From a checkpoint of a small transformer trained on Wikipedia.
Size: 2 heads of 32 (1 for keys and values), vocabulary 4096, 0.858M parameters.
Architecture: no biases in attention or MLP, normalized queries and keys.
Each number is 128 + 24 x the weight over the matrix's rms, rounded and kept within 0 to 255. Layers, rows and columns count from 0.

# layer 2 MLP down (transposed), 128x64, rms 0.0588, rows 97-113, columns 0-63
[[125 145 161 140 159 102 154 166 150 129 134 143 150 177 116 118 142 129 103  85 134 109  71 100 143 121  72 184 151 154  97 207 126 116 144 143 119 171 115 101 126 140 140 115 110 162 167 166 114 136 118  80 121  94 134  98 109  85 124 133 150 114 114 140]
 [126 124 130 165  73 133 119 147 125 136 133 139 120 121 155 117 141 138 138  75  78  83 139  67 132 103  81 135 109 114  91 171 100 100 151 109 131 123 100 144 127 174 120 119  99 109 143 155 129 158 140 124 128 135 171  69 132 161 166 102 127 127  93 115]
 [125 141 111  89 135 151 111 107 125 137 132 143 139  66 115 132  78 105 133 157 113 177  95 140 140 114 100 139 121 110  65 132 162 147 158 107 122 103 155 150  69  84 122 154 166 150 130 104 121 125 135 120 122 188  76 162 123 145 122 116 140  97 144 131]
 [116 122 144 125  92 111 160 167 183 112 132 138 134 170 107 163 130 129 122 101 154 158  98 108 113  93  88 142 137 139 125 148 139  99 133 105 113 121 142 116 107 154 137 102 118 101 139 140 121 146 156 132 130 129 175 135 143 129 103 122 153 124 105 106]
 [156 138 141  89 104 115 108 126 132 116 166 119 124  68 134 105 118 149 157 123 122 122 156 109 114 148 170 112 135 102 118 108 127 130 144 139 137 127 110 117 168  70  70 100 150  77  84 110 119 101  85 120 121 110 115 133 108 152 136 142 130 159 133 118]
 [121 101 146 127 114 150 129  84 104 124 118 124 112 148 133  95 145 142 162  96 143 142 100 110 152 135 170 136 155 115 152 122 149 116 162 175 114 121  97 141 131 127 147 105  98 119  92 140 151 143 136 136 109  94 155 166 127  71 100 107 132 137 130 140]
 [111 142 151 124 148 113 113 147 126 108 157 115 115 117 125 117 143 142 144 115 135 111 132 154 120 144 114 128 133 124 139 130 147 148 119 114 110 144 119 139 152 134 136 125 121 140 129 151 128 118 100 132  91 120 141 132 146 146 110 132 137 127 115  99]
 [148 123 114  84  93 165 144 121 136 112 127  89 148 100  86 127  89 108  89 168  97 104 129 148 127 161 186 113 119 113 133  65 138 131 144 155 134 138 113 109 103 157 125 113 136 155 135 121 103  88  93 139 136 116  73 104 113 122 148 157 133 154 113 111]
 [121 108 113 113 124 154  93 109 108 142 101 126 132  31 130 137 108 148 114 157 116 140 118 133 172  95 155 121 124  73 131  88 117 162 113 171  84 117 128  93 122  63 155 139 102 155 115  89 116 141 117 123 142 113  66 154 137 140 102 107 131 103 140 174]
 [147 127 148 111 138 147 123 155 126  70 102 119 121 147 140 135 141 104 120 153 120 133 119 158  99 115 161 121 113 117 130 146 141 113 114 127 177 109 103 109 118  62  84 144 196 167 139  87 192 154 121 109  79 121  96 110 133 139 142 142 123 144 129 130]
 [123 119 125 103 127 106 129 127 170 108 158 158 143  57 116  87 111 121 148 127 162 100 157 101 145 115 158 156 104 120 106 105 134 117 135 133  90 129 102 152 102 134  86  88 126  98 142 113 177 188 153 121 123 126 172 166 125 118 149 139 102 126 128 122]
 [114 127 111 110 104 107 130 134 104 168 140 100 100 120 162 143 117 100 128 119 103 119 116 110 103 102 154 128  77 130 126 112  91 174 108 123 154 107 114  90 137 143 139 145 120 141 127 128 101 164 155 129 155 126 165 134  88 116 167 149  82 128 148 138]
 [101 122 116 137 107 129 121 117 124  98  94 121 145 153 137 117 133 179 120 135 124 116 178 119 110 123 149 107 118 127 149 109 163 152  96  99 115 133 110 122 114 131 159 165 156 148  99  71 110 121 118 154 133 124  74 163 125 147 148 135 143 141 134 108]
 [138 153 135 117 100 136 142  66  92 138 163 137 116 159 159 125 116 167 140 136 106 113 143 116 149 147 132 148 158  86 122  87 110 125 110 174 157 134 182 140 152 118 141 150  80 108 137 118 103 122  73 112 175 115  89 107 120 104  93 131 138 135 158 125]
 [122 116 137 148 128 135 131 122 121 126 126 127 125  97 135 135 120 123 124 136 120 126 138 120 110 126 122 131 131 136 121 136 133 120 139 132 124 135 123 138 131 113 130 134 140 122 104 120 116 138 124 134 128 136 148 135 133 134 140 118 126 144 129 127]
 [154 120 137 142 125 126 114 128 131 128 132 160 147  91 168  88 159 127 130 150 168 108 150 118 148 152 144 150 121 130 157 158 108 115 141 129 119 116 105 127 120 132 158 118 134 135 144  49 132 147 109 126 129 103 110 143  66 117 145 118 134 129 100 103]
 [144 130 141 104 139 120 118 143 144 145 108  95 144 101 140 168 147 128 126 148 141 101 134 135 100 115 168 139  84  99 171 149 133 152 119 155 111 132 107 108 132  71 159 117 124 153  97  80 114 144 110 136 113 130  81 199 130 130 163 116 130 132 167 163]]
# layer 2 MLP gate, 128x64, rms 0.0628, rows 98-113, columns 0-63
[[133 115 156 124 124 130 113 116 126 158  93 171 123 121 154  96 126 130 107 109 146 171 172  81 121 118  98 115  85 111 135 111 123 182 165  91 122 115 119 165 106 138 141 140 102  81 122 113 161 134 132 109  86 138  82 145 121 159 122 107 163 111 116 102]
 [149 130 151 145 162 133 134 131 174 123 139 149 165 154 121  97 108  92 125 167 146 162 124 108 103 137  97 124 145 142 112 186 138 127 126 100 129 104 149 138 150 141 146 145 160 124 152 154  64 124 122  97 115 177 160 125  92 171 125  87  69  84 115 118]
 [111  80 109 142 146 123 121 118  98 118 129 112  98 122 133 117 117 165  92 122  66  99 175 131 106 128 123 102 153 170 104 128  78 139 123 143 105 178 103 114  98 100 134 139 128  94 131 126 161 123  95 119 132 135  87 158 122 149 100 153  98  94 154 132]
 [100 161 146 155 112 138 110 109 124 117 155 135 152 128 148 148 129 133 159 186  94 127 134  87  75 142 172  99 144 130 117 120 134  90 139 165  99 145 144 103 186 139 108 106 175 135  96 115 122 128 134 141 127 131 133 113 133 142 160 152 119 173 153 187]
 [138  73 126 122 121 157 145 130 129 134 146 109 136  98 152 114 131 126 101 117 116 137 108  98  96 142 147 130 135 115 117 154  64 111 156 161 128 138 131 135 138  97 112 144 135 122 127 111 142 120 141 114 123 125  97 136 129 117 178 135 114  92 152 163]
 [124 147 147 136 164 114 122 161 123 111 150 119 108 122 133 129 119 102 120 113 101 139 134 116 121 121 131 116 131 112 148 129 142 129 119 128 144 114 134 121 134 135 131 182 134 115 142 140 153 147 116 143 130 116 122 136 120 129 131 112 113 125 128 108]
 [149 169 150 122 108  92 129 171 150 131 133 145 106 137 144 135 117 145 170  94 157 159 138 128 117 114  59 159 132 141 153 157 129 110 135 115 113  76 189 100 151 136 159 103  93 134 110 103 122 134 153 109 143 123 158 120 101 171 142 100 131 102 102 124]
 [103  73 135 148 174 187 128  60 158 152 122 145 146 126 135  66  62  93 136 180 108 104 134 118 141 113 141 102 138 140  98 125  76 129 126  89  65 119 189  50 111 122 160 163 148 108 124 113 139 135  83  94 159  97  68 170 133 137 143 129 129 112 150  93]
 [119 100 147 122 146 123 130 150 150  79 132 145 117 137 169  98 147 134 153 192 125 111 130 126  85 133 131 140 109 155 112 172 123 107 111 111 149 112  86 144 161 127 125 141 140 162 146 146 138 146 133 121 143 116 101 131  59 144 107 144 114 132 140 157]
 [140 136 136 153 124 152 138 144 102 151  88 157 133 151 151 133 136 132 117 144 172 177  97 139 104 132  79 154 162 133  99 126 124 137 125  86 161 121  97 147 131 126 172 175 131 143 107 142 135  94 135  98 134 124 142 111  91  88  61 130 158 116 108 127]
 [101 101 173 114 111 157 147 129 106 137 138 187 200 115 138 107 150 140 145 150 149 137 146 105 107 128 138 133 119 137  93 130 126 100 121  88 113  96 128 137 131 137 121 135 147 137 147 149 111 110 134 149 109 121 130 108 109 113 149 140 144 125  92 120]
 [101 132 107 158 118  89 132 147 124 110 127 127 136 133 114 162 124 117 133 100 128 136 118 118 127 101 109 143 154 157 147 130 156 143 134  92 126 155 104 151 150 136 146 116 117  72 149 145 129 136 120 122  96 102 141 109 106 115 120 104 145  95 163 127]
 [161 168 142 140 124 137 155  88  90 116 152 151  78 131 143 128 171 129 107 136 118 136 109  83 111 107 156 122 129 108 141 135 152  95 185 140 155  79 148 152 134 117  96 114 140 152 123 130 142 185 143 117 153 109 164 109  84 134  96 133 159 115 131 180]
 [135 126 133 120 113 124 120 144 119 126 122 118 115 132 125 139 133 129 128 121 131 125 131 121 140 121 134 128 128 129 124 116 118 137 140 142 139 124 130 123 124 135 139 132 113 133 128 111 131 130 126 121 123 125 134 126 140 117 149 122 131 134 122 122]
 [136 103 145 159 108 160 107 107 134 136 118 150 140 100 117 120 132 145 131 130 130 158 112 116 112 188 129 151 113 130 103 155 131 112 153 167  91 133 133 175 103 110 149 136 137 137 131 119 145 108 109 121 171 131 119 139 118 131 138  97 138 100 139 125]
 [124 139 214 141 222 139 166 114 125 133 118  93 127 138 190 181 126 137 137 150 144 150 170 104 133 128 144 100 157 134 139 145  96 166 168  63 113 140 120  54 154 131  96 133 122 108 163 105 162 140  96 169 129 126  95 156 140 114  92 149  24 114 169 101]]
# layer 2 MLP up, 128x64, rms 0.0603, rows 98-113, columns 0-63
[[126 131 115 146  96 102  98 120 141 129 130 172 134 130 142 127 122 144 135  78 129 146 148  58 142 108  79 139  92 127 103 157 118 143 148  81 104 105 103 151 111 153 149  91 112  91 139 153 147 136 141 130  58 165 136 110 138 188 131  90 157 100 102 121]
 [ 99  99 148 134 165 135 123 129 116  82 145 138 137 115 118 112 181 190 144 138 101  51 152 152  80 134 150 133 128 123 211  80 106 135 103 137 169 136 148 148 160 155 129 121  91 121 129 114 150 120 143 166 152 125 165 128 118  77 103 124 135 138 105 127]
 [ 97  99 156 162 163 121 163 108 133 152 119 114 131 142 105 127 147 160  92 130 110  96 183 125 105 112 120 103 152 170 149 117 129 144 161 101 116 163 114 123  93 133 131 113 117 113 149 153 158 116 102 126 104 154 136 179 120 172 102 150 110 128 145 108]
 [128  90 145 118  91 118 139 111 105 145 116 121 116 112 105 126 140 107 114  80 135 122 124 154 197 114  97 184 113 102 118 122 111 178 137  83 143 102 101 155  71 106 123 124 107 156 143 101 119  98 147 110 104 154 114 117 144 102 137  99 134 124 134  91]
 [103 125 163 140 118 147 120 104  94 142 128 120  92 138 125 106 161 142 159 142 119 129  83 135 170 102 189 150 116 105 148 131 141 134 117 130  97  89  89 136 113 131 115 119 123 132 127 162 131 154 116 142 117 130 150 148 125  82 105 102 148 141 131 168]
 [133 107 117 140 135 130 145 110 141 142 105 123 157 146 127 149 119 146 137 142 150 145 126 121 145 139 117 117 103 118 139 121 122 145 141 126 133 155  95 126 123 121 143 125 116 136 123 122 143 127 125 143 109 110  97 132 139 161 131 117 123 113 102 130]
 [108 116 108 147 156 140 110 108  99 139 160 125  89 157 113 150 146 124 119 116 110  95  89 158 123 135 149 114 134 130 105 142 113 125 147 178 144 189 105 173 104 120 102 143 153 126 175 179 135 159  95 116 103 144 152 145 149  89 110 142 109 118 182 181]
 [155 163 122  82 114 110 120 177  74 114 100 118 107  77 141 176 188 169 129 128 155 164 115 165 132 144 142 157 115  82 162  98 171 166 125 153 154 121  65 214 127 107 107 111 108 143  86 115 103 133 128 127  98 140 152 115 107 118 125 118 119 148 129 157]
 [164 129 150  97  99 151 130 120 140 122 113 145 161  89  81 141 119 149 110 114 139 130 112 164 121 150  93 121  99 123 166  77 115 128  68 125 128 120 168  73 118 136 137 120  99  85 138 136 104  72 126 126 173 142 148 142 135  93 167 144 164 142  92 113]
 [146 113  96 145 127 102 121 129 175 124 123  97 154 142 114 104 146 165  94 108 127 119 164 138  84 110 106  52 118 133 144 131 127 110 133 121 143 126 172 115 166 143 140 100 129 119 151 105 101 155 122 142 172 142 124 106 130 137 157 112 127 104 105  66]
 [117 135 117 137 135 105 105 142 136 157 139 120 125 117  98  81  80 104 117 118 135 153 172 119 133 131 128 109 123 103 143 137 157 155 125 150 167 123 160 116  94 152 151 116 118 151 131 130  90 114 152 148 119 143 126 148 131 178 119 125 159  84 147 117]
 [154 131 117 124 151 114 135 130 129 135 140 119  99 132 136 114 117 116 113 164 128 110  87 127 136 160 140 131 125 117  76 135 103 116 134 195 140 120 170 126  89 103 109 126 123 164 139 152  99 159 143 110 137 143 141 126 144 134 128 114 121 118 105 158]
 [107  82 107 130 155 133 156 185 103 133 105 155 150  98 105  61 155 114  93 191 128 127 132 160  95 133 113 139 129 124 137 135 133 141 134 133 176  92 104 113 143 117 106  86 108 143 147 131 136 101 138 145 162 123 138 170 103 151 100 106 111  96  75 113]
 [126 131 128 144 127 138 139 127 131 117 125 136 127 123 135 145 135 126 137 128 138 119 121 119 119 134 132 138 136 131 146 131 133 113 118 140 121 128 140 163 132 133 122 112 126 142 129 125 137 108 125 121 118 123 131 122 127 130 133 115 110 130 115 126]
 [145 126 130 119 111 103 126  89 104 137 114 142 173 114 150  78 134 131 121 113 156 141 132 100 148 114 154 147 122 159 131 136 117 145 128 123 143  93  99  96 148 138 151 136 115 149 146  68 117 146 132 148 125 126 125 107 109 157 145 103 156 128  85  92]
 [139 141  77  93  84 141  91 144 118 123 138 151 101 118  70  92 138 120 149 109 131 112 105 158 136 115 109 145 101  92 144 110 163 127  98 165 139 121 114 193 104  99 135 123 124 109  73 133 110 128 140  73 136 138 158 131 123 126 146 101 220 173  91 124]]